Weights of a small GPT-style language model, trained from scratch on English Wikipedia.
Size: 14 layers, width 160, 2 heads of 64, MLP 640 squared ReLU, vocabulary 2048, 4.26M parameters.
Architecture: value residuals, learned residual scales.
Training: a variant of Muon for these matrices, 110M tokens, 3541 steps.
Each number is 128 + 32 x the weight over the matrix's rms, rounded and kept within 0 to 255. Layers, rows and columns count from 0. Numbers have three digits each.

# k: layer 9 attention key, 128x160, rms 0.172, rows 69-111, columns 0-159
# q: layer 9 attention query, 128x160, rms 0.166, rows 70-111, columns 0-159
k69:073147123108108116112092200100217143124128181150107166125125181130154144144115133098155134112120121130143189141174134132146112121109104112133097170176113135181094071128092134128182130098139084089110141094070138139177150151201118108089123142116097077165110128165159174140115075137096155205132070150202137088120118108158169133074057102191086097184124131165117191131190147119172112116168138126115170072147123144128114136123171151145111122067146130080187123145133097156119177107166190
q70:132105190191125096153154165080109059124050152106206105169081159159108081126098162143113127145124135143140117107137130162110098157164123195118089137114156097159146123116148102119117129138123179081124109132117109115118138125084151122162136118124122169122156142132170178102162130140112142166062141141141136166120142168094073156163145167100155132098163067169143123159130143177149157146116096159115143110130103098121151152156125120121108105134147117101171128111163095127106102129119139
k70:135096148147155140110173159148165134138180182091161135091125149121126137149138134149129079099161120119104072115156161080128153196095114154162133106151144119125073176094163114038158140111160138136121136106096129121125063074095148102133104077105121172101154104167085128108108106115131138143135124126094073119169081154149156121127145122101136173136089153143175092153178202109134131154112116111106116148072124082106149114157098099106126067103158196144114108167122083153131157123121115
q71:120047099123103128142122126146118148196135148111103112191075131108117078131136169167108125095111088139165132143161138104133112095154069105156155142133088125143094162057136060144129141170097214162122154110115105082183175057133137138163186136186131125136149120150071153162124120105082119113171179115184135155172083133134118147098226143132137126102132177127116153116128122139104116118189122159123187126169151142118063136123160145161144086078157151144108060136067112143091182153103054
k71:123145163182085151110151127167157135137135156127116129085139154139099114109174114109141160154143127153110109111095123098120099111129097128156129092150133101174120082117086101094072118130166167109126170153139128140159187159098145154124168072066177183174171080100093092098097124059198171140126151145082092142134155079080091123100166099156152152096117102135124133158117131133131134112164145092145099108141134112136125073074137121167157127113098145183123181127153044090121128150097156
q72:097086154170136143145107141088107113123081161174140223103181093130123138102161154157083087098108126141126101127150107150128176072135088143160137143153134157141120136108080167121133140099145173149168140122117129077122135143065102157138115120156107170161088144118153095132133165153154144069130160119153130146119162142040147152127134100138144107107144155051097138146127067151056103152150188160120144136118127146100145117162128061101107093138127138109164188095086097119160138166141147
k72:127143102119161100141208088097117125118145128095116094142128085130120167123127119138105134098132138115145099134149152098125129093158147145083133133156105118132123108112098136126090166157109119128116100183131152141112115098143153149110120134118126123118160106130102162106147140103129131139140149136141125128160102142149106129149129103127127140125152159200116124181132133126158101141130087147097178094112133099174147152152132139108157146127126070167095118115108181071124118067120128
q73:113114139175155142146131152113113141094069099228152138116136108118145139134105111105131087130135093123104136178099163137141099134174149139159120159143089183170103096128108114120145136161151191124127109135136148088129102165117177142125117140096099144153111120126108086121106171120120093062100175143136106100153166103112154086113160130130104172152155116069126113120099113131151114055150159188171064136133131113124165185126091160129119133167135153055178156143155137082088090160152128
k73:112139119149116106081174143087145080124166136135123157153154162114090127103131163119104139137157166113131133104137140101168075116157106128070177138144100124135153097135136114135151111132127083115124105112100161123150145115111100121120121094137141113110149149126150188146140134137150153104129174154129171119144111139142127159170124122111159095121126116147130138125070117099122093149098109107157141119132150097150124113111132105093171134137102133143146124146180122114102135120169154
q74:107147191172152079118139116087067142110086085130158092083134134101127107126155090201100127124133176114122175139095160142122107096171138076146079130133145138134073117095085169152170076176138136124137174144157146142119102149076119125083160125117111138147086111141099111174081145120122071111151157136157154191138141130112104091123172117176152157128141096095102140126067142144176108123089120142148119104107095134158174139150099142196078157181208139117111153121134165108130079147083167
k74:140153158131097049084107109141168163094159117100157068132152089159067126092147127162093113072097123129165183104094163122142174158124129094135159171150128078177146099099121130138147068123150107136091116137104111064146195124126150136071115164130069090145078120097166133083094117120134121114127150145143116160158176126201155088092142106104179165129046133122093149104148069179106183103142124085084124071095107141205099145129097095193078079117120059126109099098125119166143111109123146
q75:111104106157155132134122113180156150086061075081118120163148118163118163173185079119179104134161116176092174125056157104152122097101198182141053088157188137153101105103109118072117099177097129129087152143117098128143136146227140117160143097091133154099175170119140102163125130192116102132124099135104133147159157207170183076080168117145137156102123100223108131094139118119100115112158131161110123180108149118122133111112121208119097162140092109140063209118166157135080191078139084
k75:107111127123109168136142136150088075130107111177152180099146163111195193164169161096095106157125125113103113203110112074134155084136166174131102197095162216109148129124105092108058120123133164099204139137096141150144102159152136154139144165169148144116129118132137114191136133153121065195100097119136178104074133113159090159157102154118133077179181146129176108096134153081172166098131169085148094138138135092055043061170195151133136140157114185112171119151133163047067167125195155
q76:124154135154118143169169168098102119192119150168177141113121075115065103106115143130124115188168149140122157167101141136108162169154096110160131088106138084111212160149099129126144103124139109084156113149132186131115130114112130108141163145106138096061121127135153127083103207138160146140128166215129148175144101087106122123167171191136108130110145125128134122141143120137081174113137126137082170124137169127141113093152124094109142115130110182132144157107128181143117131145149130
k76:133089115137142172149139137099113131136165160174150113082133176100121129139127068091095151168125118164196126123148149139118128148095094106158156122136114077106111113136150142124095158133103162132144145145153157112094115126091110130154125095064135111129138119123151089106133139091123119115139169125110125133196142165120135120102166136070123159110099151135103127123145137089138106127100079120130142115149110149107102148162108123098080135165161177174081121127127161132100125116096155
q77:135177108061119159116105130112134084132108132179190105150081117128180124161100079149185129152106133161135101165143143153139137086169156114057117122144125172105070132074179107163126168180081174130075115121077110054144087132163128162152135158159145116172153118099161146140150105133158138108079147118150175113173132184192111153141171171140198096114144131148165134093149145129157179116148092162162049092137107076100128153094174135144130134150177195095113122152160087120130131081099107
k77:085131132139084152124131142137079177124088115125135185108173131122095112153165124095148125056173072135103144158105060110035136078122156155131089079166136145141104116069149084112128081146128142120045137143046096100170080158123132160141139150092089171121108056125040164160159161125162093103087165173122115146123142152163126113135116092181157154109130124168139160093127146114146121125129148106137034117112212093191121104112157085158084116067123118116110144134197127159176153135123121
q78:117098110131136118127159096139111089114122124115167117111119220112101187151033040171133115138124130128136095188135124122083141138101162169107123114113168126110117097121097118162117147140074157127090161099109128071152149150059134108137073162106123108092165088143158159141122163184151132139136154072143118086142111146207114160131097139098168113112125137087133178126134127115140092096107072174141114128144125072146144112172145156138117171095105087136105096159073115110119182142134145
k78:140171081095126114131149162126117212071126180137145121180111118095139177083114075114128094147080168072167083144157126099075169137151153136134155135176125132066113143118096101145179078104148119209097071107164128136114108124093125090062107068120105190079083017082124126047131112118138117166153187127148087143122102165182150084152107135141147157054159123121158156159073143085101092069143054112154130105102141113128165088140149091100147133128147146097191125164133132140153118147143132
q79:084123128177190080137103193161115135120081119173148204123105116145135170153169117118139105181126115104138154155121140195145129155119138185110091155153183163104128152191072108097091136138123115116165133119132114100125154113165149103166074149131051119116152078159158122116105128177132142108146118144125155142103073162164170119073157100186154146153107116123104169142118126101170115128151126190136114107104182150102149090084151147078164079155145137153115102116072121108155124085081090
k79:094161077084135101116083106157088070102101109108142194081106097143157052132143128126095115182103141078146153172099102121210203140104154111195163162170165144069143093088141098113059154143151195092109122115066154077072117124097105129171125160151117129104175180133110086204174065139147105143127191094138145138091169117154083150143175124142120131094149091112092130131157118065160201159106150171117120106116094112103120126118115149149125084205140112133097136150097134165131120068146167
q80:171126136146137083090129143145130153122089106092097161102129123127087114201085187089102110152120076131172145163147124202182067105156128170111086144143192133139102141148117156120112122167091132157106118128178104071165160125097142146140109146123188086179169086135151103083118146122130122138146176177142166137108140093098109076148111096174111130110134121159128133156154127114137122089118135161091105087103136078100169092105127104115118100100137142145148161122122111138095124139112126
k80:137162074119163147154116135169180091134123134114143159125106146170090146130187097124122091090181054087092151148144120104156107107087150158139152168114141106118090112097124084086140177190154172116101144108123146102146111111129248071167165107097096164100173155147102099153155075148124090154110136153126095065144098121187092102102075120127126100130118164122136126112130164142126162135123167118147124102139140158144063146131131130122121085156164155093046129164136082152139150098115130
q81:139139163148215128143171159090134134105126100145106126181104128153166149127121093094149115122149069084122137058189147079103126141157166120148088142080138117056133191097142135179123158112141128135126118175103148132113133148138113145081140075154098134130146114196173138139081138125140197143140122110150073162109119117134153204168179168135139105093141128117146100154156152140122164175116144121116157085112110129168115115146139106160136140125135164106074138091168146086127121148150162
k81:161145137147185158134167112118124104142132131129078130098170158146111139141059069162154136074116154117145126163125095050138092187105075160107135099120088163127116120108137155137140149119078140144159118104099155168101103104108136118110105102122122129145145132112058145132084172126092180127126148157137135153136137148095112109159168115119126142072110112141097106141093147117135155103120113167110161117070139107124193145098083149098104107166126104150101101110162081155121112098168133
q82:147081123136092165131141166078169118154088186106174112178107087179101110108175123116105120120106132149135168122114144153076154156110104129136064115093114105058102191090155152164152100133121157157120098123078095066123125092115157175137108095158131110080137110105154143107126121130137129118119155146105079159135113128200161170143155085113135118112163136135132058134130145086169128178066118094097119142132122169166152124105152153164045186123115167165117074091132126115081120116088146
k82:160107153164102145147144133191115177141121166127142140122125159102126133135119151122137159165066105156126091121114128136172128095136107127126102098162104159181113200109093117150132145114188088131102137127189149120142112123152165114097171156104209118106159148114117153146080127134134145147166143127117150165114138120123175106152167099098127052107119147132128083094108191078137132098078136133178083155104073135118163157134128184105108157179125178085133120102136091112116123169050107
q83:095188081122118132162161123165178120077147173090061104149177098139107112106118180154081120140143197111068076131120117103120168184081158085128089097120076058153193126123158131093142140082179104180070112131126132159147175157135138152122170054136152132128117129065136120124141143104121158109126082198122121110119158137102175214080143104086044072122119123152138115139161140163100134127110110087117122172187116170185107108150126106126143103048065133091109227119150120146215130110139133
k83:125105159102160139158114151158208157141161116202092084122138145082159129165119127131125099110177115158110121119107124122087083099160136156117122088115099101165091149123127111105075080106146127157125123128113139162139135152085129174126125105132046091081157130063107096110130143138125153120078079103198170087187173145134133153172147060116120127128126119149101128125117115161068116159157114108102105162202110110200121113150134123185158150148137111059086172079176136113149111136186135
q84:187080123145153124165091131109119133124148102173129122129155127157116106153114098116160053188132073083076128140123141148117118153112106160126119073123096127145168139135123172128088094100094136123109188085142152174105151070154142088114155116157155165117137091127067086127151111154082127094148142137108103155113117135106146180132087058125145157192167167079115144189160184120117090096108139141130104155144123146164051149157143108155146141143178139092144140172120146110197109088147146
k84:093094132154109147148134101147097131094142153157143108100182135142120133086141161106209161142129128123117088166142158105126133170125153165151096134104167112097164175156135174042174124131098140133137130144162128148109173114173102122216136126135115119133091111084145061114126102120114189131182106118109189109107092141053068109151093094133131124106146151139150140112121133141119098099050159166187154159100109125115183092135125118123103110133087152095151118118138097156127107079152092
q85:141129111138155094091071130149110141148067115101150157121095192130130143127140056151162120082129084077130181151066135132169056100176136144129082127158107143135138105159072107157102115189127198145171135101099108112170103121079085111077138163113137099078183098175104103177172122141135129115196133153136141164103118178199145096088111180183218171095187070119170123118067122187079111113072175159119102161133196134010114115091126116062119114185168144153187100165145150108106143119115100
k85:146084162109118129112061098105065125151072196154201103114072151136117125126107068083152091132089165161147150149117131141153048122177181131148130152109134196107100111158121161146119146160162142151109176160149073080095147160146120131151141161132095149139142131123176111114148164111182128122182109108205164164103071178080125185143137214120155134157139082075120156104088205118175160109134095126188148120167095158068091079138090114167134151140101097108204055107072176094079149179122199
q86:082129105179188146139134107111171143154141119143110117145058153173091114067165101058113089132126163160176183196138124182155127163142079131164083072142067146161087099151112137096122126163112113113110150139148093070116126090097144146097151115099079126121192110108118169119152118145176132110169123162139171144127115113190108142112135133140171118110136087104094083144145087142130162109114153195102121110074149091134125142162134061121096172091141103141149116110124172109084112093114115
k86:091095116150119116149064112114093143178124140148129108093042134129097126074165144086102085105137137094111147133143132085127083126204142108179136106176089126119145146109091134137092133146199098116160147158130189102070091174104093138090125092106104128118142184133159148164165114111173162127093172139142173143125121140130101147119144169147175062123101120115145100105046187097177060175141115143177122114156102142077109116132145143141110148156209137106102144090077150144085104183066131
q87:160150136065084150142100160103140130118169145133125139159175128145119107136128136132136075179127159122144180162133086068135148124098158170123157183135135102115153148132151099135103122126138161188114141099121160135126158161171115147125112166186122158172155129130145128138113172080165153117087095073093106126157103181066148196137082151131143129201144086101065151084125087160174085156125090164133116170128131139105106119135143140153143085154119149137101117146108128091178123127138151
k87:123155132082079132149121140096067147118054172107106120127160109131052162156124129124123118076127156181135184163151157119121109096128069110186114110117113125174162120074177152145149142133152167136143091103143100103132112104112086146132088114096148100135118110110075140114136147102143171153143099096122156134147125167088123155105122116131141095057125115162163145114153144109095149112113088150143158185161082136109163100182114148125124153147068114070133148139082130072187063096116102
q88:105112125152145217140135099172082134130144138125184087099115146180175110104139138099112134077082161184057134117141112123155146117112059067069133126115069117107107088125143141169152129099135164142105102066062101169145125122148104099175108158108105106135116133126136138112156168170119153120153108183135110103154166120108077148129137148102128145129098157118151131150074071158120157162145130129123101133126177142093110099126142079140143143152118136114186134103127120105138112086120180
k88:075124147132127112144141152100096096107101138143087145153143146146179130135125165172139139117192115107147062091096120163105137128112132110163149129102127145126162091105099204117139077135133124187165074135149123101180064155122135135121115105145124207100067059078185112122106138127132139098096063087158153147131095169133110085142133156124084113165137148151117074173119172137141123117085133164100122150121164105168143109114145051149136164119128129147146183131131116113111082136116139
q89:126098154144129182152157148087162116119116147114125134143113127183122086101099127098132156074172120183167101115091170182140062078152073164122066125127095098138136140126174158181097118136103163138115135143132088151094113138114148149116112165116153151151145140144133136130174181086102128150117125087146123173187128162091108122194130148142177164172163154138164109089170153175134109132089072154167138133126086131142121131084163097135134152143190117129124107069132136107110136116160139
k89:164172098155174108144150137138165151102132134080143171087108114117130128129159145142115138099103135169130131142113121153171094131155045163175138110162126187145171141062146119080144169154177156161160107145159152118161094112169111142129138185119144114134101138157125125122088092125146099075166192129116053176132122105134175138097140149120133112147141143119133146132212149161133093157090142122111088167119144125164131119165164133097097133088121121144123142121121067127125157109089116
q90:076118098141123150143087142186145110175176162128116111162145205152142133087149104145140144061137096138101181148068117091139139161132136103079170127135103162103114120155084142125111100138145108125182128147092094146142073167133121066094135178048104110090095135093106158130132148149156145191174092158089081099143108137097144135150131071103099212080148149110092157163128085125042152135113188124059079092126103145130107167101131130125083171091140133127164132190140098151105142059127143
k90:087078146104133163090129162090171146153129124135076128156186156150141125127105159147127155160114115121173113120160126079131121148171159169111144158075148164119162128162051142161137121111169121107154107135095174115135124150123152142092082164085091072106120162159185107119118155129137126190105145114183146096127115109119137151114165099151142113189126141199091142123109097106160089132127157088150128054104124089136119104107146074108125117137168124138191101120144172089128135142118120
q91:163104116076135087121118175138173140174139092077143143100148146104099197132163125110117146142091168108133171184159183120172172160126126166101170128092102095094136142178125158141135095140099120170121149086160098148140117097143114096182141082057119108174111120065098107137055115099156130172150132162130102081134091114145151133096085132117096197162134119125136173104154108142137100107125158105121096119124099114129073172111144135124145146105144174179138112133085073119168110127163142
k91:140095122160113173141081145106151158085149214098098132159190030190161090104153175168065157071118121119142148146178095059140131106155169110128117151107093126064155158190117099100188114164090079129093120176107142131206107170159186130119055157137137118087085094124216091094163093066173126143193137096094132094129111132112103131147161128129109128133107158161136124106146131147110109082101132089110169136083110154138131125115104118185107120089139136129166105112116065093146137187080089
q92:149155095053144202078127153104077114113174108161102134124101138123108147143117162123145125125115157084113046089140077074134192193089131105124143122138167159121155168141137165103144132098180058118170155088157202103088149172116149146088094058142147106115099126098155136171152100079073156117088116108113098213129122086100142068169123150110134110134082158110118102111136178162146060123175116172094123061071067149108167095113137194113134136126130140118060140142168160186130147085124131
k92:082092096133084088198163056168131129088135105060114157155153159118120197156078171165167156120143197113106164139140120177122119096101121144148144147173093158123084137113175095164076118182149077111081089100064130150181177158162108121117126132149090136118157183123126145134142117155108144108144131129156070138163090125129148125117087072113042112103122117136096142131110046172107074163170108096105099114068167134147132183095113182095112071142090108137124151154170151124132163061141102
q93:140154153165158154151164133099121140092118104154106128113163153055121087092138072076103143150109143191130116139147150133106120145106123098113129154129124116104104126206118133144093068152099120161123211173137176149129164156089132136142165098080155113101098160115141173125073124110097140139120159150107129154090124107104118102179113080143156125110176126143124110104134115141167137161056127172082132142175100075115154111127077143138086151152113166082116123132100128138113122183079111
k93:166105053162072137156094150157111134108107094119111144120117104179060084139196096122127141117161176132135143108187072126127097105135109077121137133167104182114115112165146130145117112099127152125178141143129088135103169166108117134113128129169116108111138170153058109076093096155105142151126138166099108167156115127128145072124131161037192143078167137119134118129121152116168175127134095146134103162142109098126106087189131141129116118157170111111066104082103148094133101115083098
q94:145131087099105081071116144144107103120131103152181143130116118120204148093083083138146143124152121116043092151188114081131149148118164106120093163088114104120203132099138135159053113122050191080086129131092125122163173171119094114184138106084149112093197090116082126117098146093093147157141130132066129106118124129151133124148128229127152171158136103096149105122100145156143159132105113132087129139160159099105171097077121116112155129119150124150118065131119162150091177107128124
k94:198193137086127080141164133116124129125115150152137100116154096160109121129114103188124123131092202132162053176115111162138161116139144122126101092146094148146099132093085125130118121118098151170078121163083124116137137151151133176121095138120175133123165101113137132095094123115165104101135108086103065154147056155127096091201128180104135162125148167078095101122099098112070164124145080150112141141092197143152165084166082133182102127159135066106126161148065087086136141148115133
q95:112212138075198118186149129146128154117081131069071094166169148149134162167139110148091131089106165138114088087102173122073157150161145123117146113026081130113095204162170075094150151114034187145155063057152122161113120073124134145129139114182043154121132108132150172151135088148111138140191102100123153123141129138110065184152107053126120132109076138154132129102099069094157102200153128100133123148105093156206088080064106090191091115126165145096071105093122139153153118169128106
k95:182185118108091136080102145122129119143116140187108153133107130152126141193113158088159166091080175082146142072105113075157142136092075076086153134120134124093195090085116135094109164074182124093096139118087112173112162163081149082157139103164143107164094126125158117184149152064112132103130157158183168076151150112103154111132157107116103112151142191164141115110165168112078056117116127124073109142146042082162173189112101125035150164096138133112098174150150130128153199121171129
q96:065159151132127092114076171128136128163211176146125154115174055100124116130182158191188106183160149098125092056109062108180192138101109134141191206111125117149156093118135158064192159091212150154103070163158143134142128185145151083137171102150097133111129150066184118121098113137074122130170112162093105147138085174103104180141131150134129132140158130164122113167110124194139119127129126119143182188129102126103096098092143107127096177098140124118091166111149158169135136112139121
k96:082141086119106094147152139145164173151130142089100141125078137172123125190067114104076124152113131133165124114148166146165107083120121159126163142088091126149111153127091160135111114155106148160103157088128144161133139109124091129108059029131106122186092204144161125060117171138116137186129108148134128136123126130122150170126123084139040161199082114136144126167091142087140148147098143127102168079152172084170195150166149122166099121110149061157140143158117143135102170150167128
q97:135119075165132124094136130154158112156145134108145168155126126115120114137049093075144134118157080128126139128116115118120153142085108124120147102153105131191133125093074131160138153172139142122081150107088125161138167143101122083107128129120091103105120121091096122198138134058118157162073090150156095142153135139097155092119170143112138121141136186170113114111169147147128135137101099155142134111108097096155150172145086131116161138173126123160153109123154136151147184081154062
k97:172079116150116093107134080154153165137148105054172088125133209093130123161097117143074145129132137166122116141127127162088147082145163176163178129118123127125130130120153115113099137165138077154157111148160089149174107119101122196126175093120071097157096161102139143180120111101174111134160176138141121162086170097097130110095112143139121116106087094075200091072116127080155143145115117161164142108090139151156128094113137151132110099119111132138123130118099131108141133177096094
q98:115133123152125085114083124130123054084100101164141129117102136138057119117146100120138090097151127143134181146055120108112110092164124142110116091105168145158140147120125103184102178148097163088106081161121144098133086079168144133191140144104105103126108102161141145131071162157138173111138135117114138146141115098120086096154139125132171136158092132163087104130095136131145114102093112090123117077127134102123074122163175069130156164109159164106127118124167124109139131119090181
k98:143147119132116114120106169116102154187106113117129173114171120102137156113114076133120102092144116115134114126091149105149115132106111079143098146147143146144162116110187175081160200137075147095162090122147194116114118115166096060144088079116111079097117052132135120145139153109149093155116186125144131123130098160117147154148158087139165108169124131095141140094141128083162090126070138125116093109071159110127110121136100127073129177189143154130135091131117159107126085112078141
q99:151132105168119147120101131187140131115094114164120082096124110104098124141123129116166109124160102146135162207125101123129101169120123153164081176170122082090110073125099133161149132121075151158135107178111115093131132153136057179123090095147158160110121116153158108094081162171153150154110109116151114142153142174097154106105147173195190132073125089139139174160152104155108113142114140186156138127161153070108123079118130101133150097155101139162170075126106128080142136116182155
k99:133129111095176135154123111118090114097137116139123174043163131163120133115127093111075059107133169132062126163161119159097083119120121173142094112167127120087075088113144050167158100134150189163111126112050157075145121120081188138162154104103087138108094081123105086062118116126148107152136115143174122147125111170151140129094117103075154124160074069137124123171148101169120172088137130175173124144138138149159130133096122088176130106135110142080135148138155129116122090120145169
q100:114139114134109105170124120104123134102160145175140080144128155124178154077130132101142136062108128162137133173095136131100141138125114180157103119126172065121119146135128089164135147143071094152160098177124117177118069180110175118180148134157142094138101142100125086094185124156098073146091141104122114164126108147119142171156161173114074072122127104111107142121127158100152143174116182117113089090116123140056161119124103186143148076154154128062099082151166082105140096148125169
k100:087193167129149123124154113166153108119083119112151112116115086096142096099134145029204117090158098134158126099114139111130150139120094105089134086119102146096088130107170110116091107058165116126162156154110119077084132124085159130143123110143137077102121142118066175160142135153140113083125088169128072096163072148110189152138112121103208171143127120146037149118204125114163179099087141135101141122125104142124104181101129162116131107117084151139145084139179174078168150083105099
q101:109137148119115068158152150089150166112120095172129118102176161145138137130105124169147081119157177109144108153149109162136045109195136108129066142151088177099110127128196178112138100140073099106079114152130128110117130125142182139125134123132149153085151117154158083107113140157108129130078174134125180145138164130142104144108138145139108138169098135128170159162133148153106107130112161099207102124134142155139118149108136149131144164166177136147117174137113118080112093137143132
k101:147162168079107164133166158152069141113148134150103067155079124111143112130132127089116187127099122094167135134147093148134185174147136119115116127122140190099128186124120154139168089051170064167072195124146135129108088139151136132143147149155181155119103103149195075158074111065134174098185151091096089090068073199061128126140171170143084138108125176149105139120136145156135121126114098157148105083150175143105144144113113154120109106186192133134156152138146173127130077199120082
q102:128086123109112140101115104078148139095127104192155138127108166166125165104105147078138099095068122155081180167224097134146119159121063102150147117138080092135115153098128100157151130143145140126076126130097150146117122132137106086169108130091129110097126137138095145133106122103121123134077117091081086115086158102177129092115133127095127129181162148102105090172136134107078171159138128112104125151142124145149133158123112151152133174144107148116145125109145109142157125173133125
k102:132177145128114079090168083163100188137130102223145089174136156143116135089109173174122139095121111100128092155119127124121137126108160135142134109123147099155126142169115144112139126142140074093238145147122105111143093154133154122100150171122145165127098116090174197123102112137116120158144103115102165134140101132064097085167100101132141113118116110075115098091119158126105146128093120161118157151067080149133085157142165176112149178133136080113100104108156138158094086126121084
q103:128122063113134071138130115142187074163120124145119083167129132139130123118171120096127136117119123126119160144129141094110136121182198145121164123110126130102124125135145134114133095143102147105115137114148082117164149161191101132126150103093161177125139164089144124156126123100163150096148111132116178154106111097108077138139111110149104123094129130079124141088121131119201130121192111090131134068112168114130118148151149165143107141135082124172125101117174134115117117153144084
k103:112110152128144111121113150135138171155145138162095116145170083131157112150148120064162106093108108082123108147155154048134133181133152123094071134138095129145111118142114144106126075084169128130101125115109168168130127147098125120083128171124162124144147127110098150092125058114140126132109131119113128176097140117213106139126122080137167081179096126151167088142166157171128143171162138123142102139160170116160107094077087165109128121085158163084137120135179180111134142132147118
q104:107072120207129109144145155089136058093061136104119043126066152124121088116130128113168199119121179179086129140133159183109093103196121077131119084119115128139092153082141103147113076105102159108127147155098111095161123132146145141122148077128148158108111125150132156138160145078091091145179123127183148108119152139166147145188154223168174146098123076165176093079059166153155176104122117093134117094148111062118108164115108103145149179164175122121158104107126168097136117149159107
k104:192038172172161099160128137140098146169122137108177104083118091160095162119119093161140156108123149158073143095137149091099067172147090093097098104153139148135127126156166110104130141100132103150090072101116128152121111120161042133140131118127155145114098084122126118107127128110142154157121163169055090154157142119133182107106151149135181126116067099114176069147132203201112088079161107086155082116106170099135145156122097130118156155102152160135099150129101125134122098138088145
q105:134122155141180148108125047119153126113077165144148095121166160135160127106078150173059111127134148113174133095149155121118102122126164094160108145164197143068137149158126092124111110152116138101135123108183142096119089145146138164179184093122109114143116158150119123131146138109124140138127110103088097125103107132153149126092148100111134155092174090092087084147116138129065123124100183159131137187124073155131138148181137141145151092050108124132124084116081082164061148145124121
k105:139158133138089152126157110143142151145118078137120116096148123098097089125161168160093132129157151150067107135189135118164173144088139105092092087097124121177178112193143117129148184070144098136123136152076136171119150100075130131096094189157149141119190150099079163125087166159172074129117080092166105124148099135147117107129172129159104142167147115137096111126088127110076129093148077110119117133138131112107147125185139099148095112140109203135171129150125079120119125126180146
q106:139125141109118082079123146178090103106103075137176151117109117141099105127123069169158126189137113140153096134077123156159076084145166138182114090140114152155109080140091111135146179173097147098126143143117097097116156074148109091133133152070125108120189084133114147157127131074149103114102153123208152125119123152155099123111101140153138134109122105150167129143147085100148176112197148106190155176117133144068188155066159136119128088153151142133215106152124128144110116119088088
k106:151102094138089177099101123097093158159181128114142088140095154149246075107161143104124083144117080129069093163150150134135174125150164141166149142134108149124123153131061119150177129138088100129114155155164059134150115127129114135124149162174117153130131086151112139130195098096127112128129178049066106135124098179190112185122177135155181122092099086115094134131120115116205163125121116119163097144157128129072155139125144132166144131108151095127165111107105153113114149152113122
q107:112118107101084148110178097178126133135157161129170107080182171114138120125125087108118112170113165109090112139172096173127126176136177088140115151131120130147064102131143128126145125139155098106138081116108075110140094104114107137151077147113115135088104106074114156115153149094132156201123112110110171098050119168114130137099107141124102088127139160108117125124168106114158119107122114188131143100107109097108128169135168116138084129122096147140148117163128089129149088161119126
k107:124089140171037132093082161143081146142104113088125038084068129134110137133129176075138134111110121126086179128183135120138145116148127116089158128093132114128121130073131082125103129119086047085107116066171085091091059118074130137100117151134142177133108091131172122129112144111144148103164119122105158100103120162120153127133136163155108120099095140145201119108137135119157131160109080165171132139156153134080152140138054144109148106172177161131101103049106118119158143162093135
q108:136106151163212159122123132137164120128131123138138146134163100104107117124115184152169162147091098140115124114128092102078132183180088083092158080108114095139112162165136107179142136134116160102119140103100146112128125138174144106126156209111105110201157149126212188131119103118112148149109101137175132122125116135138101106137149088154159176116116104100063098126126113085151121143131099164139129141098122107125144133101180156135152187139155127141068170087149121090151119100190147
k108:130146066128126154086158112110151123164094096158133176117198127135111177176143132122095099129149128111107157126149091190134104166106108131086134123158152113121124109124164134106157156121149175152146121170108087109103105134108148134132114153123123091099136147098106092097171096155105097146138150160155135134135151058163122077168120058135119092155136110159110141119195152131167139112108165123079185079099114094160093117109171225119114146104190130114073131176212130122078146071182168
q109:110148108161139111115201117144135144150123105093145096147122155133129127128145149113096143115190113092133121160146152109112136125186159074190093129166182146134137114093140119129116125117113136206098132189150120130136192072123172147139126130122159077108171104178168142137125113095078128108091091107158118194116114104164118129081138128080154156108171122105089106121100075129135102131160122155123125123137128135100135136179115179111159108111129114144103111139123141123037153145109124
k109:112150128155116116158152133159169093126095128127141096193094135118100172130146067135123136121140197093110092119112120112114138126135145136120146107132125174182124138113128143135126148104147125130093158121126153173083115125049076147138158095078109131134146152091093098106098142115123116144118145103155107103107158112141125165194185120123134082073126093116071110170080147167057174123112076138122105144130100185125106129073131133143119104153171163208140091139127101074107101148100129
q110:113161132168091144111182116126103096125100172156131169164141151118139098158118144128184120107115162067153147176102093122159115105089090154139141080132162146151157150132104208148087139139166112111144177135087128107129175194096131088070070099123120159146095132097167104112121151124144147091117145185121093110113119096095092070134109137115102098106127168130097139109138105096197097112150119155125123105158132119145103155104146118116098089152115153143125099132086151084122100169117122
k110:085091121147133123182175134154125115097143104087102131160126140143132095137157154152110078130118111115204158181105144176159101063142146131189126124075106142156074102184105105141110106135137176180145121116095109108137103136140075122084094140134130101082180153112118114126079064090129089119154139096117093159059113147157171136114091182141182099081128102109112143180122076126159115169141164143142106114183143114120143152112108096095151174132077107114143126153120154147171116171119106
q111:185158130132128101121126091082125132145139119119080148148127127146123170135133149096098093140102133111218124084194203135101163155139093146093118171098148175137151150167167133186111071106132136119119120118155167141133150095091124133135116119108145162136094137095092117133102063097112176165112118122142140121112139132134127129152063049143153090133162111116132114142163122153166160187083147145102123132121097077152141162177130117138117102106181145146104149126120134149120114151074116
k111:193118127150077109127120094129100092109121172102145148111134129185066126132180159126096151083128175118068119095186133109166146142141096141102118124159129102146133160131174156087098129148090064118133130119153147128094132144133120140130139080169148109155214172162125134159062077149145190075155134116118135112115129132139064121119120133130109105078154127144172112129184210093155128173097128149078114127145146185103136123177072113140086069079129179112077076100106093161146132118139164